Part of a small language model's weights: 5688 steps.
Each number is 50 + 15 x the weight over its row's rms, rounded and kept within 0 to 99. Layers, rows and columns count from 0. The size before them is the row's rms in percent of the matrix's.

# q: layer 4 attention query, 256x128, rms 0.0966, rows 232-255, columns 0-127
# k: layer 4 attention key, 256x128, rms 0.0928, rows 232-255, columns 0-127
# v: layer 4 attention value, 256x128, rms 0.0702, rows 224-226, columns 0-127
# o: layer 4 attention output (transposed), 256x128, rms 0.0734, rows 224-226, columns 0-127
q232 110:37 35 28 50 28 29 41 54 57 20 51 74 54 63 33 61 05 54 55 63 66 49 19 35 78 39 71 54 42 52 58 57 52 44 69 52 61 55 58 71 46 36 44 69 52 61 61 32 16 70 48 41 54 33 39 44 50 48 62 65 10 69 68 45 62 19 42 76 36 69 71 59 60 45 62 41 73 38 46 39 26 38 58 35 54 51 56 49 80 45 67 65 69 46 40 50 35 33 51 34 50 60 27 41 47 59 61 88 46 61 52 54 36 51 28 52 72 58 42 43 38 68 50 59 32 54 42 53
k232 078:84 60 61 45 48 23 37 44 45 62 56 46 37 76 41 37 48 56 57 32 33 40 07 62 64 60 54 54 17 38 50 56 74 34 39 53 32 38 38 39 70 43 69 75 54 66 66 51 63 51 47 56 37 32 51 56 47 70 35 34 54 55 66 47 44 50 35 54 51 37 35 35 50 81 45 31 57 27 37 59 68 14 41 68 57 40 46 46 70 44 44 71 81 28 48 63 61 33 72 31 51 55 65 26 59 58 72 72 40 55 51 52 79 41 37 35 80 53 44 29 37 61 50 33 68 36 69 49
q233 083:56 52 83 60 56 66 38 49 06 55 22 54 40 34 77 60 75 41 41 56 69 42 44 30 71 59 53 67 74 62 30 22 29 28 30 48 52 24 50 48 66 65 72 39 54 32 45 89 60 60 60 58 42 69 59 31 52 39 55 67 49 47 51 50 71 51 62 42 62 45 55 50 52 54 50 40 54 62 06 64 77 62 52 48 53 24 72 56 39 53 54 39 44 61 53 61 59 53 45 69 46 46 47 53 72 67 26 29 35 32 76 66 68 25 63 50 59 50 37 54 58 58 35 63 57 39 46 31
k233 134:25 62 62 62 68 55 67 57 34 43 61 43 40 28 57 44 51 33 62 52 60 49 97 55 40 44 32 31 74 65 63 60 25 65 36 57 45 56 40 48 44 53 69 28 41 40 59 43 63 37 43 56 48 69 34 32 49 32 49 56 42 48 19 57 62 82 35 24 56 27 46 41 50 34 55 66 42 61 65 60 68 63 53 32 49 67 58 43 39 64 47 52 10 60 39 71 59 57 51 61 55 39 52 80 68 54 43 34 75 61 28 40 31 44 87 57 13 53 64 75 62 69 54 61 51 72 41 52
q234 098:35 37 40 44 58 66 41 54 43 54 61 61 59 38 55 39 45 77 21 55 57 71 67 42 60 63 23 49 47 21 56 53 51 61 46 64 72 66 53 73 51 75 34 50 38 58 51 66 73 37 64 43 64 66 31 62 64 30 49 81 51 82 69 64 44 47 59 48 33 54 60 57 46 60 54 43 45 72 25 26 09 63 59 57 48 44 42 47 32 76 42 42 39 73 46 28 31 47 61 67 35 76 48 34 37 11 62 54 33 38 76 61 64 52 52 70 53 69 38 34 58 40 24 44 76 54 48 60
k234 109:42 40 42 98 47 41 46 57 60 50 67 61 36 67 99 61 62 43 56 43 38 60 36 15 47 46 64 61 70 77 51 37 33 53 55 43 63 50 49 65 66 74 49 92 45 49 59 43 23 78 34 61 50 60 34 37 74 76 57 40 44 55 39 38 37 73 47 82 57 46 52 64 12 62 55 53 55 50 48 62 52 42 57 35 45 31 62 46 33 53 82 42 54 42 59 50 60 58 31 67 74 38 70 52 37 54 53 29 43 57 24 56 48 49 57 54 64 49 46 47 56 50 53 61 28 28 34 47
q235 089:53 53 37 50 44 44 61 37 51 64 50 39 61 33 23 33 46 71 69 60 55 41 61 56 24 58 46 36 55 32 78 62 76 38 31 43 62 54 52 59 24 67 46 59 49 53 66 32 55 51 79 33 54 58 49 63 39 45 39 27 62 42 50 18 48 70 57 36 51 25 57 65 62 74 37 54 51 60 54 35 21 18 47 29 68 76 32 60 50 63 19 55 51 53 55 24 33 47 43 60 20 54 83 46 43 40 57 17 66 60 00 55 49 61 44 51 54 40 48 59 58 44 63 40 38 40 68 38
k235 094:23 31 19 63 78 63 47 27 58 54 53 54 60 40 22 33 61 51 53 25 67 61 45 54 40 41 77 49 66 62 31 44 46 54 54 62 55 53 68 53 50 42 19 68 41 54 39 34 48 49 73 55 43 37 32 60 71 57 57 42 76 57 47 42 43 60 57 75 80 53 30 52 46 66 49 37 62 37 74 82 19 39 28 41 53 40 64 54 26 28 78 43 59 60 57 57 16 52 47 67 68 53 31 63 36 62 58 31 32 49 69 77 32 64 38 50 62 79 51 51 46 30 66 59 41 63 62 50
q236 080:39 23 16 43 35 48 60 68 85 49 48 51 52 71 37 48 29 61 60 52 44 60 63 47 34 53 56 40 61 38 37 39 80 65 58 48 55 55 35 67 27 51 48 63 42 46 56 49 47 46 62 45 40 56 40 37 64 24 11 31 44 42 56 17 63 48 59 56 40 43 70 46 49 40 46 85 70 56 71 46 09 68 58 33 57 77 67 79 55 38 22 58 49 54 44 32 17 60 36 34 17 57 65 47 47 29 49 43 64 53 42 72 34 54 38 61 52 53 39 66 37 43 58 39 47 63 60 74
k236 086:50 19 38 57 68 38 37 39 51 65 46 45 61 54 54 42 71 51 42 36 69 64 38 29 31 47 62 48 66 67 43 38 40 41 68 30 63 51 91 56 56 50 21 60 51 55 47 24 45 60 71 61 46 47 39 69 54 76 66 57 64 65 46 34 53 37 43 81 87 61 63 31 69 81 46 27 56 44 55 54 57 40 31 51 46 40 49 46 30 49 67 26 64 30 84 33 37 47 61 86 68 58 37 61 58 65 54 56 34 48 64 48 68 38 42 32 71 56 31 42 27 49 79 60 38 61 62 48
q237 083:38 61 64 45 48 61 57 62 34 49 42 54 41 49 76 61 47 30 46 51 71 51 35 29 61 36 65 66 47 60 47 60 28 47 68 46 33 42 49 63 65 28 70 53 38 49 40 25 49 49 22 63 56 48 64 64 28 74 79 52 30 61 37 46 37 47 71 49 36 60 51 41 51 46 48 53 35 46 47 62 99 50 45 66 50 32 58 26 51 39 86 31 49 14 55 73 84 48 40 62 67 25 37 59 59 76 50 59 43 62 61 42 52 26 54 42 42 32 68 43 39 75 61 61 50 52 22 25
k237 090:67 69 82 30 35 62 46 67 50 26 43 52 42 34 30 66 37 50 53 62 22 27 48 80 68 52 22 51 36 28 65 72 61 57 27 66 40 72 32 36 44 42 81 27 68 44 72 60 71 45 39 37 39 55 64 56 61 34 55 51 45 28 52 57 70 47 36 40 31 41 58 58 70 33 68 39 43 64 44 49 71 66 57 34 44 66 33 53 61 53 39 81 47 49 39 73 85 48 49 30 30 57 52 33 38 56 40 51 61 52 31 69 60 46 44 55 37 39 77 58 60 39 26 29 64 61 45 49
q238 089:32 44 69 46 43 76 67 79 57 76 29 52 39 57 72 51 62 41 32 57 53 44 51 29 59 56 49 59 84 26 43 22 40 51 94 43 40 38 40 18 72 40 54 52 40 47 30 72 44 37 28 58 65 38 63 65 36 57 43 38 34 63 52 65 54 51 59 57 40 58 32 41 47 65 54 52 50 71 56 57 81 66 71 60 74 39 56 31 24 41 84 27 43 60 36 66 77 54 36 60 66 48 30 46 58 52 33 58 47 48 67 54 43 44 58 59 34 66 73 30 56 73 28 49 59 45 44 50
k238 086:64 41 39 73 46 51 52 81 33 52 58 52 36 41 66 54 37 42 57 82 59 33 37 51 58 37 29 35 39 37 66 53 34 47 27 48 86 65 39 54 60 59 64 02 81 49 60 50 50 64 46 29 67 52 55 39 33 45 69 59 40 33 38 53 65 30 57 43 49 32 83 51 59 32 43 38 59 79 56 27 59 57 50 56 27 58 33 31 58 80 51 49 60 33 48 38 91 62 67 37 50 59 69 50 47 50 50 72 46 44 21 54 47 59 48 61 30 31 77 47 53 65 59 49 58 29 35 56
q239 092:68 50 46 61 29 33 36 41 83 36 50 33 35 50 26 47 50 50 61 43 15 37 52 71 51 51 54 28 50 67 58 54 70 38 34 28 57 54 43 37 31 56 50 50 72 55 67 47 45 48 57 43 49 46 48 34 62 41 43 20 55 23 45 43 51 65 35 45 68 36 36 61 40 43 41 77 54 14 64 35 47 27 41 42 47 80 61 75 49 37 21 75 62 33 58 34 31 46 43 35 40 70 73 38 65 58 61 54 74 54 13 56 27 64 44 35 46 53 37 72 36 28 71 39 30 46 72 55
k239 091:48 35 37 30 59 54 51 08 52 61 33 33 78 56 22 38 57 53 41 33 87 71 60 43 38 50 66 43 68 31 40 54 51 47 83 43 51 62 58 53 49 36 29 47 51 54 10 52 70 43 90 59 69 37 50 65 35 58 39 63 68 62 51 59 47 29 62 44 59 58 47 32 72 65 19 48 48 23 64 60 27 38 39 73 60 50 51 78 48 30 25 43 58 51 53 35 05 53 58 71 53 56 36 67 59 57 56 47 39 55 70 42 44 53 39 50 66 50 28 49 51 49 50 42 40 60 50 56
q240 101:41 34 32 42 26 66 59 40 44 40 22 62 65 56 23 50 20 30 57 29 59 39 49 47 81 80 59 74 51 52 47 22 58 67 43 48 58 52 32 70 33 43 62 62 63 37 42 47 31 27 50 31 32 64 48 47 54 51 45 65 60 55 72 31 36 63 48 79 76 64 64 58 61 41 46 56 69 61 53 79 54 52 62 62 71 52 35 56 18 44 58 55 49 60 70 40 50 60 31 35 40 88 28 46 24 58 57 50 43 56 40 44 39 53 50 41 60 82 59 41 53 46 62 22 37 23 59 74
k240 100:61 64 44 53 48 37 34 46 61 52 43 24 44 48 64 39 66 79 66 44 57 49 62 73 26 54 30 36 52 28 61 68 41 47 80 49 41 61 80 58 43 54 25 31 22 50 32 39 58 53 76 74 36 45 29 81 36 40 76 38 61 46 34 67 62 48 29 39 49 51 22 27 50 55 41 49 38 41 82 45 18 48 45 38 37 54 47 36 30 67 38 57 52 45 49 43 34 30 66 64 57 34 39 63 70 31 56 35 67 24 44 54 52 67 56 43 28 24 47 59 42 55 72 61 60 55 84 37
q241 086:56 54 45 60 70 62 70 57 46 40 50 39 20 54 76 51 67 76 45 37 37 44 61 69 39 51 73 47 58 60 41 67 33 73 40 47 16 54 65 45 45 59 76 65 61 38 67 72 55 72 40 90 43 58 42 59 54 25 33 42 51 42 44 42 35 53 50 42 66 35 17 26 59 64 60 63 47 33 59 45 55 62 34 40 51 61 70 50 69 53 54 23 50 67 64 62 46 40 55 52 27 31 62 45 82 76 51 29 72 24 50 50 65 37 50 65 34 40 68 46 19 65 39 73 59 69 62 35
k241 099:59 54 17 45 43 54 32 64 34 49 54 48 79 45 60 51 72 49 50 81 67 49 39 63 43 51 40 64 77 22 47 28 42 52 28 72 59 51 52 43 41 53 08 26 51 63 42 44 57 57 67 42 49 39 53 50 52 82 56 56 69 64 67 84 47 42 66 54 63 48 48 64 50 34 68 56 59 79 34 88 55 43 45 52 43 29 44 44 45 60 52 48 61 77 53 31 28 70 79 43 69 53 34 52 32 47 36 62 09 47 61 72 35 73 44 52 73 53 34 50 64 46 57 39 34 42 43 59
q242 109:37 48 40 60 15 57 65 34 68 39 58 71 64 76 26 29 34 75 62 65 55 64 22 52 43 54 58 61 31 36 58 22 89 38 67 44 67 54 69 61 47 37 33 64 51 62 65 24 36 54 56 36 45 32 57 46 42 78 78 25 44 69 63 39 38 34 55 56 33 57 73 58 41 55 36 45 56 70 39 55 56 28 47 42 62 26 35 45 46 19 60 60 60 53 32 55 48 27 40 34 53 56 42 31 35 48 38 74 37 71 57 44 57 66 46 37 89 56 40 38 74 59 43 46 41 52 51 51
k242 115:82 62 54 43 38 18 56 39 70 53 54 51 54 60 37 57 33 59 27 50 21 41 31 53 60 48 65 52 47 57 53 46 75 47 19 43 41 55 24 48 61 36 75 58 74 38 61 83 49 62 25 28 51 67 64 51 55 58 36 55 61 36 61 49 31 17 64 48 66 44 25 61 54 47 52 50 58 30 33 19 67 44 52 56 54 29 57 72 48 49 49 47 50 44 73 30 50 43 33 37 28 68 65 12 62 62 47 67 36 44 59 70 59 25 44 30 63 43 50 23 66 40 48 26 33 54 76 61
q243 083:39 39 25 37 57 26 37 58 24 55 38 32 41 46 26 43 42 23 83 33 59 50 49 51 68 55 35 72 58 56 77 71 33 50 54 27 60 72 36 32 56 52 50 40 42 68 39 73 58 34 35 67 46 44 28 87 40 67 57 66 37 36 60 45 35 57 24 79 66 51 62 39 71 30 59 53 49 52 65 63 42 46 48 46 66 49 52 38 54 72 35 70 44 29 41 51 47 54 49 46 58 88 21 65 46 53 78 79 46 72 46 61 46 51 61 24 26 50 68 37 66 35 51 57 56 45 51 67
k243 063:28 47 62 50 29 52 66 52 58 36 38 56 65 32 58 70 44 34 36 70 31 62 67 23 40 32 57 46 70 71 51 45 28 54 55 45 54 68 58 68 39 40 45 48 69 26 40 63 36 42 36 44 73 71 48 49 82 40 64 84 58 48 44 67 43 28 58 40 68 60 41 46 68 20 48 82 42 59 63 30 55 66 78 36 53 34 61 72 33 45 47 17 24 53 67 50 43 73 22 66 29 49 25 53 58 53 23 42 50 51 51 56 33 35 58 54 38 39 56 65 80 28 52 49 35 50 47 42
q244 085:54 43 34 42 63 38 15 37 33 62 49 25 31 41 40 38 60 33 61 33 50 43 66 53 74 52 35 65 66 53 64 67 29 55 52 36 58 70 39 33 47 56 50 45 54 43 39 85 77 28 36 62 46 57 16 74 58 43 40 63 51 22 58 51 43 63 27 71 83 38 55 41 59 37 60 60 46 60 62 47 36 55 52 46 49 50 63 47 53 78 22 48 54 39 53 56 54 70 56 47 45 83 37 74 62 59 81 75 67 67 47 50 47 70 50 22 14 31 65 42 55 43 63 61 60 59 42 73
k244 068:35 51 62 63 38 53 68 42 61 32 59 54 51 33 62 60 44 48 40 64 68 75 81 50 21 39 55 42 78 60 42 45 35 65 55 52 55 69 51 80 41 43 48 32 59 33 32 69 38 36 30 50 78 73 52 62 57 40 64 73 70 59 35 48 28 46 52 44 43 48 51 54 58 25 39 68 40 45 63 53 58 65 48 28 54 46 63 70 19 42 54 25 13 66 54 52 38 63 33 69 37 30 40 59 46 45 11 46 65 43 66 49 27 31 76 42 29 37 40 74 77 34 47 57 49 68 63 34
q245 092:54 36 29 49 32 37 52 54 39 31 60 65 42 67 40 56 23 38 53 56 57 33 18 38 87 47 68 82 43 51 76 57 39 41 73 27 59 61 57 55 53 57 47 67 58 73 49 49 28 58 40 43 45 35 43 64 51 56 58 61 10 65 77 48 48 30 28 84 55 70 65 40 57 42 51 45 77 53 62 58 43 21 57 49 51 39 54 38 72 53 53 58 74 67 33 56 22 38 46 30 65 79 23 51 45 60 59 92 36 61 70 57 47 60 32 49 65 48 52 39 65 55 48 37 49 46 40 53
k245 099:91 61 44 54 45 30 51 46 55 58 53 42 36 80 38 32 42 61 45 33 29 29 04 63 61 52 62 75 39 51 65 55 73 42 34 43 42 48 36 40 82 49 71 72 62 63 76 56 57 52 43 52 43 42 56 54 55 68 30 35 42 44 77 45 44 31 46 64 57 46 41 39 49 68 38 49 58 31 27 44 57 27 43 68 56 30 48 45 57 42 48 59 73 33 41 55 55 27 55 25 39 67 67 27 68 60 78 74 38 51 57 71 75 54 36 44 88 42 54 32 45 59 50 36 64 36 58 66
q246 093:56 59 70 60 53 51 35 50 54 72 32 24 44 40 67 25 99 47 57 42 35 38 86 67 35 64 27 58 64 40 48 51 52 64 60 46 37 52 37 21 51 55 53 29 55 35 50 80 79 21 49 66 49 62 66 72 44 57 40 37 72 23 40 66 40 81 45 34 68 32 24 45 48 64 33 58 36 57 49 50 68 69 39 46 68 59 45 47 14 52 42 45 26 38 65 48 75 59 47 56 57 52 62 57 60 41 60 25 71 51 46 46 62 52 67 35 20 55 55 45 54 37 45 37 64 43 57 53
k246 079:22 38 42 66 50 68 57 47 39 43 50 56 55 27 61 63 43 43 48 70 65 63 93 31 37 40 54 40 70 45 45 47 21 54 47 59 73 61 60 63 38 56 23 17 49 32 24 51 47 51 51 39 63 61 53 47 53 32 58 76 57 50 34 50 59 49 62 33 48 60 71 61 67 12 57 69 45 68 69 49 30 71 56 30 46 58 43 69 39 68 50 26 17 67 58 47 45 87 38 73 50 50 42 69 41 41 27 34 50 45 41 47 22 52 67 62 26 40 61 76 66 43 55 67 43 54 33 40
q247 092:40 27 53 49 33 39 32 47 69 48 40 70 36 66 65 63 44 51 54 65 63 49 54 31 78 57 77 53 59 71 34 34 43 66 64 69 39 56 56 53 52 40 48 46 55 37 47 66 27 59 33 36 46 63 49 12 60 27 34 65 36 38 51 52 77 41 34 54 39 55 64 60 68 44 59 59 66 34 42 39 25 84 50 16 67 76 84 78 52 41 65 56 50 46 50 29 42 32 35 37 48 46 43 24 58 63 53 33 71 36 41 62 23 28 50 76 47 82 48 57 36 68 41 49 33 57 61 41
k247 096:53 40 52 33 70 12 33 25 35 64 45 30 40 47 44 38 54 47 55 22 40 66 68 55 44 41 53 30 44 41 45 60 58 44 29 55 43 36 55 28 63 53 59 36 49 60 43 47 64 47 62 51 47 27 61 37 10 60 29 41 50 54 31 36 63 64 31 34 59 38 52 31 65 68 56 25 40 31 68 81 65 30 57 72 55 71 29 50 52 62 20 62 23 23 56 26 45 35 65 70 92 49 51 63 46 54 53 55 65 53 43 53 59 40 76 40 38 53 35 41 30 66 56 49 76 31 58 35
q248 072:35 31 71 58 54 64 31 52 58 60 48 70 52 41 63 42 66 63 41 58 34 74 59 37 42 66 42 39 57 52 07 22 60 70 29 62 38 16 40 44 50 59 62 43 55 25 53 55 53 33 48 37 47 71 54 26 59 47 37 53 67 40 48 48 59 61 80 36 43 29 63 66 31 59 57 61 52 62 16 47 44 87 55 49 54 54 61 72 29 41 48 40 21 42 57 41 62 64 24 54 21 27 71 35 53 48 34 01 60 50 41 45 36 40 65 55 49 80 52 67 43 48 50 63 60 50 56 51
k248 112:15 37 58 61 59 52 56 48 49 42 55 47 46 28 54 56 60 35 55 39 71 66 96 38 33 49 45 22 71 55 46 60 22 58 43 52 62 66 60 64 41 47 42 31 38 41 44 51 52 46 47 54 62 68 34 51 43 39 70 66 63 58 11 38 53 69 53 39 60 31 56 53 70 42 74 45 49 60 62 56 56 71 54 36 44 72 43 64 48 60 55 52 00 59 63 36 49 68 45 78 69 35 55 87 54 53 38 32 67 51 30 28 42 39 83 59 18 52 60 62 50 56 62 61 53 73 42 34
q249 097:64 61 61 55 57 58 70 35 68 77 57 27 33 44 65 34 85 64 64 33 38 47 73 79 32 65 48 52 60 60 42 51 56 64 46 53 42 51 46 35 48 42 49 27 65 39 43 64 79 18 48 64 55 65 54 44 51 45 35 19 79 09 38 58 45 78 54 30 74 44 33 36 47 56 49 62 43 49 55 53 70 56 27 45 52 76 55 54 34 34 20 48 28 38 67 45 55 65 41 49 56 58 70 64 54 60 42 21 71 45 32 39 61 48 72 38 20 34 59 68 50 34 65 38 64 51 61 49
k249 059:20 52 31 48 36 64 66 39 51 47 46 51 61 33 49 57 46 36 45 55 77 73 95 57 36 51 57 48 77 30 45 40 38 60 74 45 54 66 62 55 40 44 13 31 43 36 32 50 59 44 65 38 63 58 66 49 32 41 57 73 53 38 46 55 61 35 63 50 50 71 76 69 64 32 56 67 49 91 77 52 35 69 43 49 44 57 47 76 30 59 46 22 16 79 64 33 42 74 52 57 57 38 26 57 43 54 26 45 41 42 51 57 30 55 76 54 42 46 53 66 59 36 52 66 44 43 50 32
q250 093:57 58 20 54 43 49 74 36 70 41 61 28 26 66 26 31 46 45 86 59 65 33 36 66 40 41 49 46 44 55 54 62 75 66 54 22 54 68 48 46 35 53 58 53 65 45 69 42 51 49 51 58 40 45 58 43 39 58 42 31 59 18 51 48 51 52 34 58 60 41 53 20 67 48 45 50 62 50 98 50 59 59 41 23 51 68 43 57 71 17 26 62 57 40 53 58 07 48 35 22 41 50 58 83 58 53 40 51 70 50 31 59 40 59 51 53 46 26 47 45 57 58 71 37 56 72 71 73
k250 096:40 43 48 30 55 57 66 43 60 69 24 45 70 40 08 36 55 74 36 23 57 55 43 46 42 42 57 59 53 41 34 42 57 50 60 54 66 06 59 50 46 34 16 50 51 58 45 32 48 29 63 51 48 35 71 51 24 49 40 50 63 49 64 25 59 16 55 53 70 62 58 38 88 48 56 46 41 66 54 42 45 32 21 49 55 45 70 60 55 29 51 09 55 45 57 46 39 53 79 45 31 46 33 46 62 73 39 70 29 47 75 75 62 38 48 48 57 52 49 37 28 34 65 59 71 38 53 45
q251 088:30 33 76 42 51 45 77 51 59 56 29 69 28 41 58 53 50 51 64 44 60 31 55 36 66 56 48 51 72 44 55 65 32 27 63 64 47 52 49 33 79 55 74 34 33 54 52 65 39 62 39 58 35 47 60 55 58 35 71 56 27 45 53 55 58 71 69 41 40 44 17 58 60 71 32 39 51 50 18 39 50 44 52 51 73 75 49 50 38 66 87 48 47 58 53 45 83 35 34 65 54 45 42 25 54 46 55 25 40 50 29 47 43 20 52 81 45 78 62 45 70 60 36 42 54 21 65 17
k251 091:45 48 19 56 56 55 43 85 43 52 72 61 34 36 45 54 16 41 56 54 39 52 53 68 56 38 52 55 65 34 46 65 45 52 08 74 53 71 43 30 32 62 63 52 70 53 58 44 48 76 60 29 51 48 51 55 42 49 27 60 52 33 47 65 54 68 44 39 78 17 47 55 38 58 59 59 57 45 88 95 66 41 71 63 42 52 34 36 38 63 56 58 50 55 44 38 46 57 48 44 79 63 51 70 58 53 63 35 45 45 23 80 35 59 41 66 43 29 68 47 44 82 65 47 61 22 43 49
q252 088:48 49 56 73 42 75 47 49 45 34 47 70 61 41 26 35 34 38 47 34 00 55 42 46 49 45 35 52 46 23 50 49 62 44 33 16 62 56 33 32 51 76 71 55 71 57 77 31 55 53 55 48 41 52 47 59 81 54 68 65 54 44 53 53 28 63 63 68 79 20 31 39 39 53 38 63 42 72 57 34 62 52 41 49 34 40 27 38 37 57 39 57 45 64 23 55 45 80 33 51 43 59 61 48 49 27 58 50 35 63 34 45 29 67 56 37 58 63 58 61 64 36 76 49 73 44 49 82
k252 092:35 46 39 64 38 77 68 73 92 44 61 60 49 53 45 61 52 78 55 62 90 50 61 37 35 55 46 56 86 66 49 47 42 43 40 51 57 67 34 76 52 47 54 38 64 48 58 50 50 64 35 56 92 52 34 63 50 45 56 72 70 50 50 47 25 43 57 60 64 32 52 59 56 57 75 71 51 57 31 37 35 69 55 51 53 48 55 74 54 12 63 41 57 59 51 38 52 60 54 56 16 67 72 83 69 62 63 37 38 33 66 49 46 46 35 73 59 41 60 38 28 59 55 39 45 56 18 42
q253 107:38 34 49 32 61 59 60 61 54 60 57 50 50 68 39 34 46 82 99 43 47 69 36 56 18 34 48 58 63 51 44 55 66 68 69 63 53 52 38 52 70 41 32 46 47 58 34 41 59 48 54 88 48 36 63 51 45 35 42 27 49 47 37 39 29 43 62 68 27 39 42 45 40 59 40 42 29 58 51 61 55 68 49 53 42 17 39 27 38 44 52 65 44 53 37 47 30 34 76 46 47 40 42 72 22 46 33 41 29 40 99 40 65 54 61 26 46 30 59 38 37 53 76 74 67 60 46 72
k253 110:67 70 60 64 19 45 47 44 78 35 47 56 43 51 73 63 63 69 31 61 38 51 57 68 53 57 28 49 11 55 26 54 28 44 62 35 56 33 66 70 26 39 43 42 65 45 46 35 38 59 20 35 35 55 58 35 52 54 59 61 57 46 52 43 58 64 44 36 62 68 53 68 27 16 79 47 64 61 48 39 83 48 55 43 48 53 43 39 74 43 60 27 47 40 41 36 87 61 60 35 38 37 26 17 58 43 29 66 69 43 32 40 58 70 41 40 38 31 54 52 31 30 59 46 32 38 62 55
q254 091:58 48 39 60 46 52 50 54 87 43 70 51 78 61 34 50 26 36 30 67 29 50 59 41 36 45 55 39 38 53 35 26 44 61 41 42 30 46 39 26 31 37 59 63 56 48 57 22 46 46 40 24 69 42 32 50 63 70 08 55 55 35 51 64 70 39 27 40 77 70 58 50 45 42 49 92 72 24 72 52 41 42 48 66 52 54 71 69 51 32 57 34 48 46 41 47 65 70 20 22 55 35 52 54 51 55 42 54 71 64 36 75 35 70 40 45 56 64 38 60 50 50 18 51 37 46 50 66
k254 096:57 25 51 37 58 46 48 30 28 74 31 43 59 52 24 44 48 43 34 38 72 59 42 22 50 48 76 41 39 58 61 51 44 46 72 33 62 66 63 46 65 55 46 45 51 47 42 56 50 31 77 62 46 50 53 62 15 46 55 50 53 61 50 37 38 34 66 55 41 59 55 25 90 71 28 32 32 25 31 00 24 55 50 69 47 61 38 48 39 58 31 60 61 29 80 50 33 49 61 53 36 65 69 71 51 64 63 57 38 44 65 12 50 19 45 46 50 53 55 45 27 62 53 49 49 60 58 41
q255 089:48 56 47 25 68 42 40 42 16 44 54 43 66 43 48 58 49 50 43 58 75 85 49 64 66 46 65 57 44 74 44 83 17 70 35 84 60 63 57 82 52 38 44 38 51 47 18 40 52 60 36 32 48 61 29 25 52 43 60 81 46 71 62 57 59 40 44 49 40 59 69 45 63 37 55 48 50 38 51 59 35 59 49 48 35 42 70 54 78 46 45 65 58 45 59 56 35 50 86 55 53 59 31 58 53 79 57 45 31 33 72 33 67 26 46 43 68 40 31 80 38 53 60 58 28 45 22 48
k255 091:59 75 80 27 20 39 41 44 48 41 37 62 36 58 47 51 61 45 62 33 17 55 53 62 63 55 46 64 31 76 60 50 67 55 58 46 22 36 58 33 59 41 64 81 31 39 64 72 33 37 27 63 15 54 48 44 66 50 52 42 33 60 58 68 46 53 35 55 45 73 40 53 54 70 66 48 41 58 50 71 62 50 69 39 63 42 57 35 28 31 25 57 36 59 24 73 58 37 50 44 67 48 19 17 29 31 48 57 63 68 48 18 64 44 80 30 47 62 53 62 59 47 36 49 47 50 64 56
v224 097:42 29 48 78 64 37 86 49 50 24 56 67 38 43 66 32 49 63 19 36 49 59 46 46 39 51 64 51 53 27 54 06 44 64 49 37 72 77 61 65 52 55 83 79 62 55 59 59 43 56 68 50 58 54 59 41 37 39 64 69 57 57 47 24 35 63 47 31 27 46 49 12 43 48 30 33 54 49 69 44 99 41 12 48 32 44 47 62 43 55 69 57 49 49 68 43 40 62 27 57 57 68 50 69 50 46 57 47 43 36 39 61 55 58 49 52 45 65 48 78 66 46 58 43 49 49 49 55
o224 099:45 55 57 65 30 53 43 49 49 73 43 38 59 63 58 52 58 41 34 48 45 56 21 05 31 56 61 75 57 38 53 52 58 67 42 35 37 45 28 35 42 33 69 30 53 36 34 57 62 50 34 42 72 51 45 48 46 25 66 55 18 57 66 44 14 69 71 49 53 57 49 63 55 46 36 27 09 57 47 31 58 57 50 72 41 40 45 55 39 65 76 50 50 37 45 50 56 64 33 57 28 54 69 17 64 48 41 58 58 75 34 53 76 21 24 53 44 46 74 62 50 70 54 21 28 39 58 45
v225 092:78 76 35 26 49 76 31 37 44 45 55 29 45 61 54 45 55 24 69 55 48 45 53 56 49 55 42 49 38 70 55 57 57 51 25 64 24 26 50 46 58 64 44 23 26 48 63 47 43 53 28 40 47 48 51 37 89 60 42 52 29 27 51 75 59 47 63 38 68 39 70 86 37 49 58 45 52 53 49 73 49 52 61 34 50 45 50 36 70 57 00 27 49 59 35 49 69 58 75 45 56 36 63 41 89 51 55 52 55 87 58 57 52 68 58 65 49 24 48 48 64 71 61 56 37 51 42 56
o225 098:38 70 46 40 80 70 64 63 51 46 80 55 54 28 64 42 42 68 63 54 58 46 91 74 54 54 49 25 43 43 52 64 54 24 41 44 48 66 53 52 61 55 23 54 53 42 80 65 38 47 55 53 35 57 26 40 32 58 32 67 75 23 37 49 79 47 34 45 44 54 62 46 56 41 60 77 78 42 42 34 39 38 63 53 52 50 56 32 59 29 21 38 57 47 69 36 52 57 49 28 71 58 30 78 34 39 63 47 09 32 45 58 47 55 67 61 49 50 29 57 39 29 38 80 59 41 42 55
v226 087:68 50 57 36 62 58 40 69 62 41 62 59 38 42 67 63 65 21 09 66 68 43 45 51 56 42 40 47 37 39 34 36 56 35 37 56 44 61 29 31 78 49 43 24 32 53 56 53 51 46 34 42 68 37 59 58 56 55 65 44 62 52 49 56 60 77 68 47 39 13 48 62 36 66 74 23 51 32 52 69 99 49 38 72 30 59 21 64 70 54 33 51 54 46 64 53 57 63 38 46 56 40 52 48 77 28 55 56 38 74 26 48 56 37 58 75 53 44 59 38 61 74 57 33 59 27 26 50
o226 095:52 64 55 52 61 54 66 61 38 50 49 43 73 10 52 34 39 92 56 37 51 37 62 38 25 68 30 40 43 59 47 66 36 37 43 12 32 68 47 47 51 82 41 53 61 39 60 54 53 27 59 29 55 46 23 22 56 50 33 48 40 42 34 58 44 68 65 39 52 70 61 35 63 47 60 33 61 42 46 19 43 52 71 51 50 43 45 08 40 45 47 44 31 47 66 30 59 82 49 69 65 65 37 43 32 47 44 55 35 40 65 49 46 39 50 29 23 36 15 73 42 42 60 42 41 42 38 57